Each number is 500 + 40 x the weight over its row's rms, rounded and kept within 0 to 999. Layers, rows and columns count from 0. Numbers have three digits each. The size before them is the row's rms in percent of the matrix's.

# layer 4 MLP down (transposed), 576x96, rms 0.155, rows 378-450, columns 0-95
094:551482545501593535527515616528528528516552577505518531482441466503538528531448514488516512629524499496458494493498547470503465535541517507455490577452494546492502528571500536492566477517512476503435536427494524483539506535420455486510571440500536488443502440499512475473471531472543465480
092:405497476500479525487481512465446493525552454501481557427485494490518470559478467454483487538541464440448498528602497496496478487478579535503515471458468512517506506519544547468457489473486409473468529423466501593455474546484516536555522565492466488441490545535458488453433514509592540553
118:534484501564474549446527495531533513477462530483504473536509490438455514458503488544465462457534505507491554450516567533549535471510478523530473499511492519477479536505525458514423466453470473518533581540524476617508421441472447535451563481496510439589429536473467473461475545533561553571
095:520484494491530484588456504503532492551492499487617533450467538473441542436549579543515490491586498528492499553467484518508549526540549551474501441497482493429539480563512544537524461591511498544538519436452493488497538536519498502530488540522524472479503547585525472462573479469575453503
102:484573527494461542528520565490525425540518486508460424433430538494418438555519502505492549448516529528574456476490434490517467515559569488509573470508492493511444509485505467471495533538556525552483414528555474540493528510516576547511471469483518432482508600499499487504474522536524548532
111:565475388520485482512465480463500475493554518600522459434517469488517504517482515583470476442479441531516486504399524488554493436537563525493560490529506414377502515512462509486548485451593551461496465497497494546454522490489510521479529486451526498476538488529529521484529531462492457494
116:473543474506603438502398468534473512429558445491525528430531511508536493509542542499504479496511510501440499405568527439534522499466557419567478468495472478554436503538455503451467550543477525485508584519462508502497501435540536573486461483487467491505530536497477533562530491498485451474
098:497534456422508459408547503465452465489518516577477590513528506442562509511519505476425477551453508498511495488527457500412557514513477508526544492547495435549468514561486541487494496503472525492431503493515460526489456493442525445431531508472427499574458544496566491502491507431406501463
080:516537494506522561524498442477418524521555512490522531470447491507513496426543521525505511502558469530497498573540514503475447559448446556465542445390470542492603514398525508536508468517528517525532550472441479496472537543561495529495571521559520465505531518475462525556530553552480465484
099:515523496502494547498483478525494452481443535566513553490549483464481509526529532543489461479470543464491520564507525478485483452503497507504463482472454524443448477529440539462396499519429420446446495434532528551421476449489476536472444523410450437530503472555463405530551488563459489507
076:543508536510551457510447479521508479494480541506452444481457500510444520543497561509529541530509420520528488574551536548578500514535446546529523475461457463519580544474503524552499482544522491595548559550517520443476509477532448527569524525463501554384547477552471499487482515560535548510
098:487506531458517518496523466515460502471526436470500504453456484439520493551550547417433497458425453499501513518490551508525491522519456480508524474448434475475577557490527523545507480517547419515557515443531421562500581478532473523414606499484452461503426484534504533478463532505483479449
110:500551513530471464483498531559549520482561497547514536442525482471471435516466505431498488512499462495477404509492473485447500423557481541495504481527517608441513516441486521496494457530525537527459514393556559504519498442495502521524455508498441481511531599522527476468536412540433501557
088:504474544513476481516558499505490515555459545562413543471494488454507447558513561480502510475559545479460522479550517552462470472512513457538542429566488495483491451571490511530397493561568470484551563418558509484373475495502519454467507522526480505533507559457487484445481498484501492538
111:499543540547501533435493470467524446499509501495552488486498472514499495555514463525468517451595556515530534526461512476463507524544499600416436519490456497481538489468530418543463523467522466514493479499411439454549454498520486569517576454449478479565451493452519454496426514523558552450
103:464533499489564420503475560473469484525525507464453443515488500489527486505582545452490450480550462508454474475536449551435497504431469470559537569481487497454523465501538507519487395487486471506494559466506492442565493513515474466576426467514499563452480515464522421567499522557464538433
111:488476502454496472557482530470438473493479472500477462458414507479523410496477506555421516515526529509491606441534525466578510459518523539402496467514521478512578526576471438507532486501525485535522482522448473509495491534537526484452501537472529516498455456543405559566501490509558447554
120:558513506515477507549484505444478415485532513487502519533537510433543507462530522481412476536542525464533496479550453459555580533470524503541504404466489502471489505541506578519525526527474530460484420556517582565522589512544480531459483496482531497378458463501517451470499534537476485528
112:518496538380515474487578479436486473529499479437472471560519517528522523493533495544436477446484546530531482475461478541562499474483526548470514521463505496529539515521525449508554502477467504480582607435474489499539411498457511530463531489602556551557515478463455456544447467479493504472
100:503562540501465500444486534472513583556538488485492531484540539508633429474500554493492493450458503560487530520435503483553558499592480481463486471469475470511510517525516534515565493519569495515495455546536516493516495396492470586527472543524517572421538461466462477465527527462518485474
112:495485577529477520504503471473437536452572553550506490427456548492542496504494520555499496520494419488511523351482516548551534453464522500499543546516491451485573535510479496514484569504532509472453439452459468560478510541423540458508476494540533483543481534477523513480533443546411486506
104:449407518469522443520444464515437471474484527481447497433451439507502493472471504514499495520532523440450488455472473510504476512419452548503485507475531476502532532513410423532520480445483429447431530480465460458469610541510495464572550446440465536502484461487481454476496499504451461452
081:491458519430563517505513472532458508516525471507525495494556564525554492534515471537488491572462448527463529544480456476506478528537536492502511461541450494510528608440508407524556431514483521567555531553500491485442527533400514501513462474465467484566443472550548466437457482547565502538
087:428531463463536534530469532504515516484569429497478501576509536531482500506477429538561487438585493460450519488488504502488485451515525552511462522481510562516501504468582561597419495509489521468542536554499462494452511497501527557526438442519455541481480543493501492475523482594398464491
095:529510514408493525464500495523476448429498470561473487492500518442453524432544515472427506488427535544512551529563499513493546486546514443527495522539403484491557499513548502527509538463526445414556544449520524490508530449524452486383559474502479462445455462529473491469533536487549464516
111:476513505513465476553502503443507519504511462432521474483465377535448506520601526443446477459498506510556521486543442524561448541481481486482488465506494471474577477470472558499522514501535555446522448403517522501553526435495493513486504559531507489471460448502593447441476519515477573454
084:521494451499536579498562451508460478465554518539500428521383476509466509454563498424522458476504539496499528570467496526476443512506484424451489476454488503458523543447447529473487480397487486510495497462460466511498498549493452488444516485488519478511487449560615452473484505430460459524
095:526488496578552448502500509473521508417528484447548532504400448507494504541575467483482517514461516494477467532537465495530455471461446525476437573470548436500592495465553491517591479447507469518511474490476475489462496491516472554487503475498504531496548408495469432513373536491504531518
108:489463568496533542587552478471500503472511479483559482503486485521502531434483516506476518450458459461533522475536513604514529502517542545507493515497538504448443412450496516517438515498546542481526514457518491568570448484512506514569543505490521450649468562544535551551461482535522508537
104:481469479416502488453524491519480490531513533507511478604455559464482531451491492557512553488565527508486561469473577484551465544539441556477545449458495482475518546517525466473449523439541518534573504522549580534534425509441527592568549533488482476493456499503492439526436482480478486507
096:511521537471448535512517521524483538486447467594467428441416519515471548517487548470542508468477550489581476465496470527483443555428499514505532481481461456508463497485473419449534482567560474550489505485497496580426448528488504460463546527426449546573545527506514485547453538505446496500
094:481450537555472534424513492527504478575455513519494480498513548487521481521485484593464528456530550507484496501453551430477451492376432533489539486541437483501527546478523502508510521467486416509500542458480493556476401454477528560530535542496456464582563510532551529505467462470455532502
092:474416552438446472558465512395589470553482528508453483528518570465452436427543510478509479467463460505456500524514461486449542504496439541490513476517510523486468498543401504520534458543437522495548494505462472473470493473421444472505483568510525493513505543474487450467565479533523478437
099:535463516522485565513496461555445528497487500534515513456518475568545491486539483485500488479520533536458510410562500481475440459470532515535450503540461510394539541553493549471532566510480460428473464436478508476459539559511469500431573565476481585506552556429452520514526462472520483447
115:568480495406492460515462449456475516486440506500463492578498537536546574495516480456511525535470458513531489533544569541543455560548386503531530532461456532540577512504495562480474540520491469428458559557462578517479462484521461517494497518521408476521505476505542450496523456527497499465
098:490468519479482498530475494530484534472569463513504571473573493470473497482515514524543486430517479529489481563449557474427501512497599428557500506465504476515543517517483494549493492482506476523572522575532496541529575482495428527498432443574463547451470481472529503562492513614420494545
093:500457535543485407477477432536504511528492568471506566478523462444495516517463544482540553479511598419493468501559533486446534513506577444472502480610536477493507511473599524500425480498482504530514497508516495447477447465549458482425536493542460549526451461523498495442476496465498503554
082:527478549542542577447496462545569522441544533520469539548490458443497501568425496518525524507526534479480508529451448451490535525502455604496502484484508544545494569473521519463517489594485553558496528497549483508494578437524466529463551464443520448475478532519570471523556474459440481482
096:525586507486432529520484466456462520502443485601513532489508522514472456513595497539526545489442436540467541455493460558408499553528493528514556491494456467498458474527503430518469525541523480479434466417520520526455581464526547491523474422557489507527523533487446522508512442545535474485
118:467544510464516515542443517518477514475521503456464508455473425512506493507516569600545499508544449451499447470511530554424456526460539415560512467491492493530480428451483516499512585476469478449569475519516541388503443501492499470487494530496575480469425515491494457493512566507518572458
098:510572442460475519505487471481458480485459459512453499517479481517539505537532458569499443470522564558486537505500536456525548528484477476493500574477474500453570485385534417527492454519495519462559556569528463535445470541499448566525542494518518528508488530584557499426431524490450477451
101:505526478486503526465542522536481537529562524545495459522601519425515473487491519619480489482549490488460486533489523448419542483508495560430518541508476549490446480507464599524471466500476483575480524513581471450498532447513496486474537486465466559511534484420424500583498494503459468535
097:576492493562497421488528516572534467494495500508484478401535516480356449508530519508465467425467507470478480530482453517571464512435478463521520527515513563425528529560443472479565442448560518524545472496499524519520480525519499432426515456524465524451536487502486453499528524519503509503
122:526535445541459472476440516588472448516530411496581503519488450544569443523539497505449517496443458521490520492488518495584472461469478408548462548482555476450493511501550458491537538558520520517530533483494493525515473479434499452496475426463437545590494536553506444524482456474510464495
114:453496455481501549525507503537539551462528437558509532435528506526490456464573517562435530519491460515475506481588483538551520488479459460603500442474460464555491521505470465497450568469490464572543494512557539492486482528451535432569514467452558505482449527574467527543460484522485434525
084:478516471516484550421448485474456461501537542520505562542531477483519467423494471539410472523540465526514469515472517472548524515488478509506460455520509484462528493562444512427493508467493450544515556447588498522520563518497522522476546573443592470516505453600434480423495516537436480494
110:530489420544530461499538545531433489535512515450549463501503500498474460472525459556487554517495395441427490485533457566520497499472401477512536503493492489468501443497583554491487531487479556414468539512427477491525517472440569510510506564492572464567526466520541533477524521465492437478
092:519546558520449531573539465504446598458520529431446515468504576478518457496541485571544466425500427473471514493504537440482455542557458537463492458445488526540495533471514520534564408557558511439502508448513526537513487530494471510446500490463515477461506558477499531523587500516476468479
124:522523550440553440509541444528562533504470465521480548545517501487563472585528517517538501458467516467467565536483496510434569500560566468421511490456487486549513488471508535451495500516482582464489491556479562390502515426502491540456533448515510524445562516519500413488440521499492507492
101:530415575548497449476586492469514531567472500482477509454503454505542517534515535539502519497468449500478487524506501501543543488528415507526536494533477495451583419463504526439518547493456508607521458545489551486487578494562534460526460458530430518486495443437545422531481461503514514528
098:529528570441472492513503524407536507552507532433442478575462533462529429539502475454534496487452491438540462478542498510504487497563464500475407467461460487496454510443507566524565469517504484509543471573599510588480494524539448532553477522487435519456534523568512479469476477518502509508
105:444507495504502518530485522575528499559548535511497491481512539521454475498486528589447452463577497513540542498538497416476497518443493497541514501537457510583534467529458512567426490461573537531485528466481468473457517442525457597554455447500450480550496404499474572457508494522522550518
105:473579490463525535514555477414486539516529459516590581539490523535474565551484513520499514466571595491530544495522504493488495450546475515554457496545515499528476476495519478512463503467470423604491511458467539502492517550474524498486487481490476448550573605510525440520456482471570524535
089:532552556434459431539504457589518482477445518456459462460526556478519527488498496495452488510474482503547550522454450571499487541543508512455528511508491480511506618442526548511477507529504492569469499465464541510396468559440480534435505542521548497500528459495525507405471494510445568500
095:541504513468482527501501495482451525510520421518490501539475565529509460454457537527518491515453496460558520465459563427563484557524554618495506544484456445483490506509490553543505496451549505532504517445537472493402466519400528535557485486497539492487473587550545479498523479398470473490
093:511547466502513485459495524487541530465567459524497522587414497522468461479492532542470472467511498420453539520478525531536528495532482521511473497500464501545460514496468452534460470629473488447550516528512503464503459430507478572492585481478499602467480492550444438471496530600501552470
089:497510471457487526442551489448443504521495519472524540422581534471504556437500511536499476501481482476474495392536509513483461490567465497432485446527527554474473451523505545458462507484509544500471540529496497562513494582529479411504400500467415471537507486526515544522547499483434460587
091:519552509558511525588446464554473486553559478521538472505437497500461499498500480457485521447465483462452513521450441506471430533459424511525473483550456467446509495593552503535471445524506458465477466502461467565472543458560496572504465487574525481471435488441488542470518491542568526571
092:563587480512538457478509473476497533530577450557480502434516506551472541449480437527429567537520563469466499477535529507539501477542520470489479503447503490520480451562473472436518435519554558486500548405505410542458512461497580462503511530501452526534488531559477475498529532494517565453
092:506539470494522498573499498510488445508535449482489537481546593538437492543434476550478480520508566510476554390552491473513508465479493584536483498535444573491538511474470490565434451486504545501395469501471483445494393507516475477483504500443471457475553532524507515476470459487450482543
091:525497485458479406557410484552551463533546474447532491544573443520526500435473470465510579502493568464559501455486468474484469546557592462510530507529510466522511491518489468498546505478541447479448498480444470494495483608575474500507504531485553504482540479512508443558528469564470522456
087:489523492515518529478579498456489439479602498457458508519511472464493453505549479512441543486527435432529480460493543490544520534500553534486471444543414393449515564447558499501529494511474488494553489507513406462501494430501556493554439540548477488494504494502510490491488423555443455543
091:492442444498502524560501511472529519468530476548493487408530450501540550492497482537552502495475408467509488516482501483510523467445511432506444537501508476443490491538509498543504488415505523471508510593627509477493514535513456471502535474485598532469442570496554529525544596539513475561
090:420430477553486440536519446522532616448521491532493524461498458469447470565580491529552500435509500493424475447486484505528565476517484480600540516538488502539525519530591465471554568466492500513470504516553521510519509462532552460519539507513500538461550475483474471515455543522526430507
084:469498530594548492508529488473527491536583456505522445484548463440503451443510514524564511484545518423549516550424500513527516505485481491499520464396522538512469439494537448519493468473491505505427515439449454528502529467539457441540424529524504449560454443430512481526450515522522446448
098:560494463472546535427469506523501520566500489532494538474453474491528510455520465580515539519536523500466458514475529456496497472521484493510435507550468480485548521485486496566500383462482454508571557470497482429452485479610499523463529525488508509426412549488548506574585490512467435481
099:493516476514504444557532461516506489438507573527529532487419504451460518508458534461583517535483535491511468487442565496476483460434475452491539524505496537479516464451521466523529516475511495504452430592622475451519408484469540538470501560522482510458556540582543523501546538450532490518
085:452500570557440434492533466560486476446521501484538516495502534503466544502476530515573506480560516477507537561476501468560370407442497497498506464513441492488490480533547534502517512550486490527534484565509488436403410502516514526525543481527516451581540548515478492453531510463472551505
096:547404492492516455464493378483540513458501474500435513521528544491493477505502526438551521497482515471470418473516545572481515491555571447406496436445441504493522517518507536543504503546438507509489442500471528417506493583547499455553435469518501481528514560476464518563521526525508501488
105:457459486534498544441446529452451560414532583503435540551501493500474529546509473443472462512455499499568593476506464449492486525553599503520512473496461418475519510493490521455507557447457497497500522557543496455599493452516501512558455511464469562448484495507470492463462476506478545469
111:527483437512490425531520529485552481514499456560444498448515557532512469470527535451502514501495538507433401432537479512481549528527539506472454483438466459501460421460469531522504477593526527510470454402526561472513462548542481444470508496470510475445490470485538520435578515500419481517
107:494528527543490505525535473639541467491469487480514547536474466557481500455476516402485489483539564554466468482553471516628490475476454489568447528417498507505509501505463501523478542470530536526471570471486556550525513442557530448461463535483430494467520512555488469537521539514536486502
102:500452576565549469506456494511446473458548464538534494482470527452511487459488526519494491540461507490619538519514571498577554488437514594477428511527483522451493545525485518472525490442447504460478473484527466535520465542555500517465488474420518483520495528471521608533402497466479522530
# layer 4 MLP up, 576x96, rms 0.181, rows 379-450, columns 0-95
105:544458517493453540487516464585515451451487559513506492514527493467515487477555486524487474514444551571500502482464544515503501525500442470521421488466471545487573450378473448509575471561460575518492490468504521422519554478502476425487520484505510528553519460480541554554563521500441436458
094:467526471548429482537527449475490473476563511570522468471483517569520507518585462473524479477466519516504547512546478533456472452487538481495592531522548465522427495537401438505540495584501475509512473502471525457468473558449567457474478549450543462465503460562540516532587488556489520530
100:483536503521477486488529497499470525492489539455547548510551509491580433547492505488422508521488510536439416520515541522476514418494406438493539477576457537495523573460483451507460595507483557467568515461551526454443528486474501492495504462534450508538468553443465549504482585485486515557
103:531583547479542440508486549500507502509586516472495422433498477558500451492523418535473550569513449480462459461542504530420495495487534476527549487510557460567447501456446524480477535469468502553453480527570488490467520498552493570534490515494463473581407478517474496481478425516517516533
105:585521506536564528503474474599516494509448431448521476483511502481499495542475431509484468511521480530483376463528532515496459546478520462442451509440470526512527443542470530531479532540495443495512482489550570473529498500509484437512471586525444468512513521497525529501464595514612457512
102:515479538463479542505503541499471465462507535501545413545590439535511600525513479545507498531475585511472578507479471518439483485522529417515436476500503522512513511472451552541486470552503444510452435497577499478502482477505404494418528431470484525456555514516509491512499516542412507518
107:460454496503568507481544526566481493473603528497477475472551406454500537599450488446489504549551550479541496507451470546468538544512542502488452501506481520508501481526467490480470503535460516535430551506428474487506551459508479531447428481463533512479460536510470561454476523463597466581
094:520439490504482572427478518523546460499425464514459488509566504470525559578453485494462525521533521467510517484467491553488530466526555509561456562590512494449415555522505453518505537506497494491510512589516548533532443425456546475485473508489489554461471483574517500466402476449512545475
088:446476509502542441467552459527517535518525506519461502543449512602474459468502535517549505560483437524527456445518525477446530583539553468489522521416501511530490509500506515537521536409473491499525481503441363467476535482518517472501486534496542471520503608515479508495478481512590486433
087:494493495460493562458525531427542466462543502507514478543549516481590501520522401483519465419494562409496497480437551475535570471500470486532482523485557502495430468486453480518511540419504431490576458498494450531530508474469564530458558455528534548470454530527485519560482518468540489552
093:442428499477484569545542525525506485615472529481487448493473481480481483534388542514454497502440538561453503534542466472487428482494508466499475517481540540544452466581474493557503541496532568512416457439493509499438480499516543499549479512546465478464590544481476533486493459512458473543
115:450535478492520519490589531486464491469487576452536474548509516558603469521532489505462484521553536565484430528507475482521469475460515551470502503521544457411495494487492511539427585498484507553537433406506555452499487544485479520467446531472546442487486547428468544464496529498524535564
088:538473528499459535466459516523508516555556496491509506521511533569489508496466441521509475529516476533525476517534481529505488448541482500437464512436566521519470502518423490560529494513442510569471423520485494517546527538534416488491453526474605609505481572537463515487508613486576498566
108:516457502525438480521473483536515593477429538468496492438449498521442509503464521485472557560523411489524456489567505478505454429484545446498486505553493523546493541590571517477564481514494509550493585461522485528492528531538559493520451485586504487456571558506563499473512501523449439486
095:529448571504514491475491545472485540476520526535506531500553525518526537495502495499462493521494478489447497512495493453501551415500495569531476512602468552584493521531477492479529526386483544523403371489547456489494494510496494483509489441539508459507523461498494451585573478505417513544
109:498427514441460514503505558542479541556483550472485541488489426443440430485483566482528462512545517492443477550447536435599529539510463486474531509444504498515448450532448508520551454556492542537535534595421536474478498469512503424434487557511513493473491483492493557456545471513504515526
107:526551504509486467475516537483515519434456461561551482449503512484459441459513553522460501521470525464529510518489481426563466528500526502487565447506498506581597471499471490551423580471479516467471488503418532492523555458575484423517450477544411524452428513485540566528469498528528503498
099:544448476523530464507488516552513456403489499509495493525531530569489481443484518558542464518501549579520567567445496566432460454546547466477498541505458525490475537508487479501542431559439562528482496556569531501413522517488562473443465437489524562460485518505485523540545525520430494492
088:525519536454551446546522499486456466543480494474416542485445417496501394532498542450474526509532458545466516565444569457443508536470453501497559574470540478530515464532512444518515474531421441508505440520413450488470521456567516536523466531551505505563491491464487536526523499496544478496
111:455472509538572487478499591539576491533459436514458566521425530502479475548467522522551503592475552513447497479514517464465502574416504486510481474426516522485509475458533478468513528474488485536443415565491446474520476556532529523469485510397486498475492456531452499466488553512492548552
097:458470481499578514490541535492519538488473514530495523530531532521529513484521566495507552491515562590495498532534465440495482476527531472506523525527469509488519527510553540475461486409556509544539526563626479551377498511445443496425436522508536468448574522468489509536460500507545560508
102:490495525506470553505518574493602519492471506440498501475476497526494504418452454500508496443488507416468441457522537538473442522474497562547516485474553475448455448598528606506481493500491522514460496526428519580517474482575480456514498559536484445476471466586518515491536530450486513471
089:587479459495483471517539443518515540532432446548541472498515460551525505536506463447561464476533516507484480456461461516518500489442515416500515496476474527450530499512487508572591443514444494507505495515510449510483526612496464470493602399526478438498547551450518521513461518486510565451
115:490527479561496450577497492510509541566503516450507477558473522520556465557458479546579465508521454436487449469445505520489436521479489549442511466438558514515408528446464508503463481545490550561484435559470463525495479569484555551616508490508498535535523521452516464546453480494467491513
103:524512527552577550478501554497442559493455530505437477478551583540554468427568542484515517528442522495431464490474459559503561475437480505556559543526442481506424492498547473524418549543454477514472481464463505468472448480454452487516487463479565438472480432472489484502488519466486501529
084:493522443509508512543450509487509446450518474507514524513549454495493475543455560529499482534482548479466491469533554469527542493502466547520514465519585489482610524552474412507528449492530540443433488537548539478541531492432547528515484498549518624511485552479434509572478429529558465507
103:449531534460473533494494542470536537490514560476530405501549453433465466559414497506489471508583537460499584461466436489500525446533559520491482509477519565492439555563451468550512572466476492475512504487461504534475464539462589494513485522552496552525485492568474540466541465457517491438
108:429532511502428525484490525594446516425489486590492570476565446512465469519468557447438443555493524503543433528494465513480423501531480464540496560530515517507498501517559433497511545456523472490488499460583557504477480477406440543487541505495551513470490526473462490472477536456480538470
113:515543540562558441487462546459447511540513489476570531418477516483518447488522514486407446460474471505562414525533529440434529483419510519481526562562473528503524425498553486516483497548487541495456489488451506536488475505510469528592408496564511484446500542508485515457512495514440484524
103:473521475458518561563569580509519437565594434406463515506517461540494481469461503514521481551478450463450523474453517503540504442562540496467517530473495481489508496544483520560504581504475510498479549486548480406536529504492535529486466406513531420479472565509469549513497543502515470455
087:422521551457608480527499446534542462463549513436526484529513442516444494470534470471542507517557458569498485466506514511528493512509517558527539513443632529503518582472444424494458541522475470468454494536486439536502550494528464472522565500471574496500446507448437505505499479501484515472
105:500464427519585504409494528477455487517437525508533502452563435506597565586460535515486504496526491471554515458523481541507471523505501492480493536532451496536535509474564453502507565478519429464432499465492532534567419489512599499487479490478507522545557458491499577511490482523513452549
098:435508531562457493478448536542537483528536556515499478509535530543526503544506459453555505577481562492547459552466470477514416463518480485473482531454455522529498577486550514420496582481455458516500474572501490429508541509485447508484513567480516507536477484603502580430564504481459512517
105:481546455548495470569554464522561490544534521474466429469461429521532523490514596458493487576474446551485540522515610491541495541575474465458482460494438449487489470525491505495490531448505502474461530447506532456479432567557493486521444494470459568412516520528502452521545501520515481489
108:515513491458509562422522602519493503495413551469457445584425454487520548507525450498474495567491517495489478499560512496499510488548440518455500561523446461476554516479525513452546491508505466494542496425537519488412471454525506519449496514410605479463526508500493475433495505460533500459
098:493547488526513468487541499504489561542511471512488485557421516523532466441519482507503474515445478492438548499403559467492444541509462519507507495402502499447508492512439472461526536533554466533473541470534503498532498473516565473523549446520635529461523537497521525514566471443453420419
096:451563442481498480505566499474549450529560485479470457513597574556552460449587466522488503491503442509529440520572503490509505463499528494485475469522478486465534423517460494521485568480553472464504450583451515456530481489480548485532482537522500511561502467462481560533384481503556533498
097:417478474510505543458503494495558475514502482518480502520460466489484507466459542380516520481533506483506499486482476498460510502502473543444451522471493488526457510584539489476501501476490490484506548471453481449478502554491450549535499521482439653425443516520560531408567532482496611495
104:480471537458486478493547484512528541428543528490476474492466454604472491494538471608502494512426497514451506527555520519483444452571525503503529459501556510561538499495457510471590505448543486472528490530493492479494517579485547452417518494509495465494453522556425512481526450386451525513
101:505491501513485549516574498492479518545500474469484554521470439491535550447450453486581468483465454463457492494443488456507450511459497541526522469496504516590448437520485504408451577426446522514514485475483449458538491562468485518562493520469540451512498427482511545569492436456580560514
109:538510490495562494468450554515533465499569495498465467473551551536493485439485498489496498502470433583442421566516435429478480557563493467439507523529531513511456439468425488525475506462465447487503515515461437472540559484600490505485480492516497552469482536530541565500445544494504489595
087:489540511550460510404447464512577463445476520474502562536573473554484502472528448559476444510501417465429578456539460501495408499505463452564518569504515478547547464510524581530452488533473463466472466523489472562534476487467532499475505450529444498465456517465502499548515467481459489525
120:433507523491522520502505481469491501458486470483551524489496426499503479508488518512458481497458517553496486542521536502522429457465522450514438520464582496488478539531471416502498485532582467476513497500439486505527534524425439487551487444529427652521629491522509487485551546530502449497
113:517560550487516514402502455502501502455449473527524510535462521446612478483515557527491449527504559578540468477466500509471484510458499514489527506466468482524510536535562544532454428502433537466457502495459499535523514593538487510462564538486530501545576439451549568526564515474524468438
084:440518464521506459484507521486551543531425479518417421503499484506518509443493493436487488567499558516549474463501490481446501498551509412479464553535504476448431527454513501535505429448504511565495538513534503554491489481525503525524595584521456520526535500571600486543453443480445519512
107:488482541524546505486526562496546470497556490473508472488504487447543560486492527419450489574479561477537472541550510465571504525487482484488455516533567528468488486475449461473462465504513509549434550533528481513452568549518511465451487539509522522549412359561505495575446499542502488547
102:508481483458509499452427448490462522476462469541564529512489503497538515521568567394507508510521532491448449432564453568469565437538531584549500593489512546539498496492486533475478526529485486503409517489502533554491563457457525544525560547529479578542485422498506500492495511513512522497
114:452469461475494480493565545527530456485464505405522430474512492470484513489538537510532562510489536521531487530503481494517503386606543510507521542476469488501487515447486557484501505551499471514526476574553448523487519491554559423420450563464465542493443457506473501534490558402479543465
099:475479522480481466484465524490498449502535521463424518400433503507504494506435491481518485527555498530502486551514471504378488500567582529512475569523457526495548611438531496551482440504446601454462517468531494489499476497479410512494473485496522463535474449495470499493533516534546569485
104:494472495540519481499538498567479519495459456495567533521523574462501510490541488461544469490467471508540529400426535478483573511425536450464535540448475499548501484495487445613524508555529543483526576477423523471535595516441502500491514415504561513500541482510496571531509464470495514495
104:506477509497520470462518536511487541488561477535503491523597530544459508478483489486452518501477544509503510499561484444529560486517425545439528472504433519537498503509509571517553552435422478505512455506512465422502522548595438518387492469468550486491473452442520504455566537453487425465
098:476488485590498464522445416519507490443442426488529481459481482511587524520544520466467490516569501483453420532464475512538522498521517519467581468502523511495433471484419428509520531527523497466478545498460546529533495447514516609545501586509542438520536513435509496570521496531490465516
090:545514496538496478466528542423531480404488510479539538497487478507420501442548471515478482480499531395407450488537555489499440478479496532496544521519485455475545492531484421478523477494416476468544520471504520458500465543570487493460562521464477501455467525516467465553577461599467531455
095:506474516432514385535514482512558480466544463515514515500465550474462486507544490495497454543551498521557484502506458508485517468466452487502531508563542501561541530399551560545497481592485530550474521530393518436550519441512476564476480513525485509504505555453517537501515397558465496478
095:472529497462486547495415507539435470479543536532526487489460553508447472497503537455591487432531527499496470513476490440416433526490466436566471458474545535545460461461523441505510583436520452527539544494490454516460527497541544468501537535493476512515494478492608480486565541500474556567
094:497472534527453525505406496510566489467528499478480475543516500520469460546496594396480453463498418499475540440473432502538552463447557492501502485497491484597471510468472515504492543521563463505496496539455536477499500465438541436503490502526478470422543437508427550533456440540441490473
099:444521440512550526502560493472528519476504501378553509527485540546535409534473497530501512471533547481475499487520466460506453462575494553503503518431488498499484547532481484543561498460419517497525570525455509482487548512480473512501496498522411511475517606518541498510509482488612562423
097:511529483469467539422503529497490499458515537452442495579504428504421416542518447507524497534496441535511488465498472484458563474515523510481504460520529497524486540407511520529471482527530504416502491567529578456577567499583476519607476522521506511488494512558472556518477441506521499563
091:448545480410411529479465497518545511494524435450493436472512445497528540538473502543458399519436492522521570532511493512472508516579487478534483540570504509535525538559493508516466453465512573498490553497453457536542518450524603490483561456497510443491495427504489556445490474474464519481
087:477488551511471475529571519456537450544510548463505495504379475378478497505467493494559480510449534542483514493462540500524498496500428502467575540534501559509508460441475524543487462528543524492514600499539485575475458448497532507468551489497502508527536524465527563512544591437448515521
090:464539490502478581442501450488500532407521514548502372413504511536483452467547515442548459444466521482552523531503520488493483480463570499520500533419535507489509521468557497532484534486541507467551482556434547442579527454518498479514492475510498508573512478478492550489550581547523487539
094:553506489548471545527522476577511427546421480431468460484525485480508443477589532509544487486507496435503453452463469484475501528487494492517476469599499461534495491440482492467512510534527454516565562496504427564470546511482548538481472552543503484454478466498463468587503558402488548449
085:516513522485494503504564503543460497493491558477541450486473523487461467418467499533511505518508495560439498481565457571528442488507486465552463463489553491567452450465466528444427518521545459448474502514498516505520523532472491539556450437511436470461462533440633508525473546397458491486
080:514461504459495500460445490547573468536380577495490441550525487441475440602556469501506515570497471508502497472409468491490551482502594468528473519516441470457491482528542469503467457521495522491452566426511489480469499447480447517486492513540548537549505447545555454508488505508516528466
103:422530508551468539532503490506595468466541510457520488511586484500504559519445522491451482501513456409490515450432503515509593448488441511484456513503446507484423529486477472472564548519513444488468431495482578541582468495499497486522478456529496497509617440522478484476484448516496488527
105:473461485459477554503582488541513470527511503463541434583524442490517512385496513527500475536444536403491489474489514491463554522506514483564512468415539484501497453549408481547507550512503531494520552489450420521555541470550498525470416470469475499541496542503439534491511524478475562470
089:503520506439547483501534512459516525565481549486502470450461449514509508420467508474444494506493518502561461515480527486515527457452506491514546543527565597472498470462428430542528528470483460484525558477544560555462572506487527557501484566453496611481410451453512490542445519515459453470
099:488574495428514504546472475408493553483550516500534475439468550462486496501568513540438512541525482495465513530505460396484513465473481554557561515520559544566496536496420429410585469482552492460523484542504508522479477441479536503497526477493498543472455444469560462449523496538473492506
083:468498476542550476510531554471542527466473497526444534475464457469508532504565467509501464504500589476530574490440490471514485513539534403543536531500500472478502515496590473465446548417495402525568506485493467519528509526464567537446449537524509546553482502473449514562544426538520480427
105:494526550488494502502488582479410445402521419453542501460492434518442461562439485500453515528515489496533577499475494470527435462522468488540521498516524504501508542531496461535519550449490437538512497547517459536452478492492493588539459494510434541484528495451519496498421449488580583524
107:501473480506539501440505440505421489496483439493543470517545525494564478545533554460476505496422512523422503442465536546503490494493506529455516460505543537462435436517449452525562504628461459484492529512550542486510495483464430446533572483518536440437504450468477461512451486446465451512
095:482542500507503434489458570535458553512588546482483466453562457532512490434508458456406545524472452435465492561501532480518508523459442497535504527544451542518475425519506463508430540485542511530477442463489515481511411482561519497549460512503449507509539528437515478521539508404520506436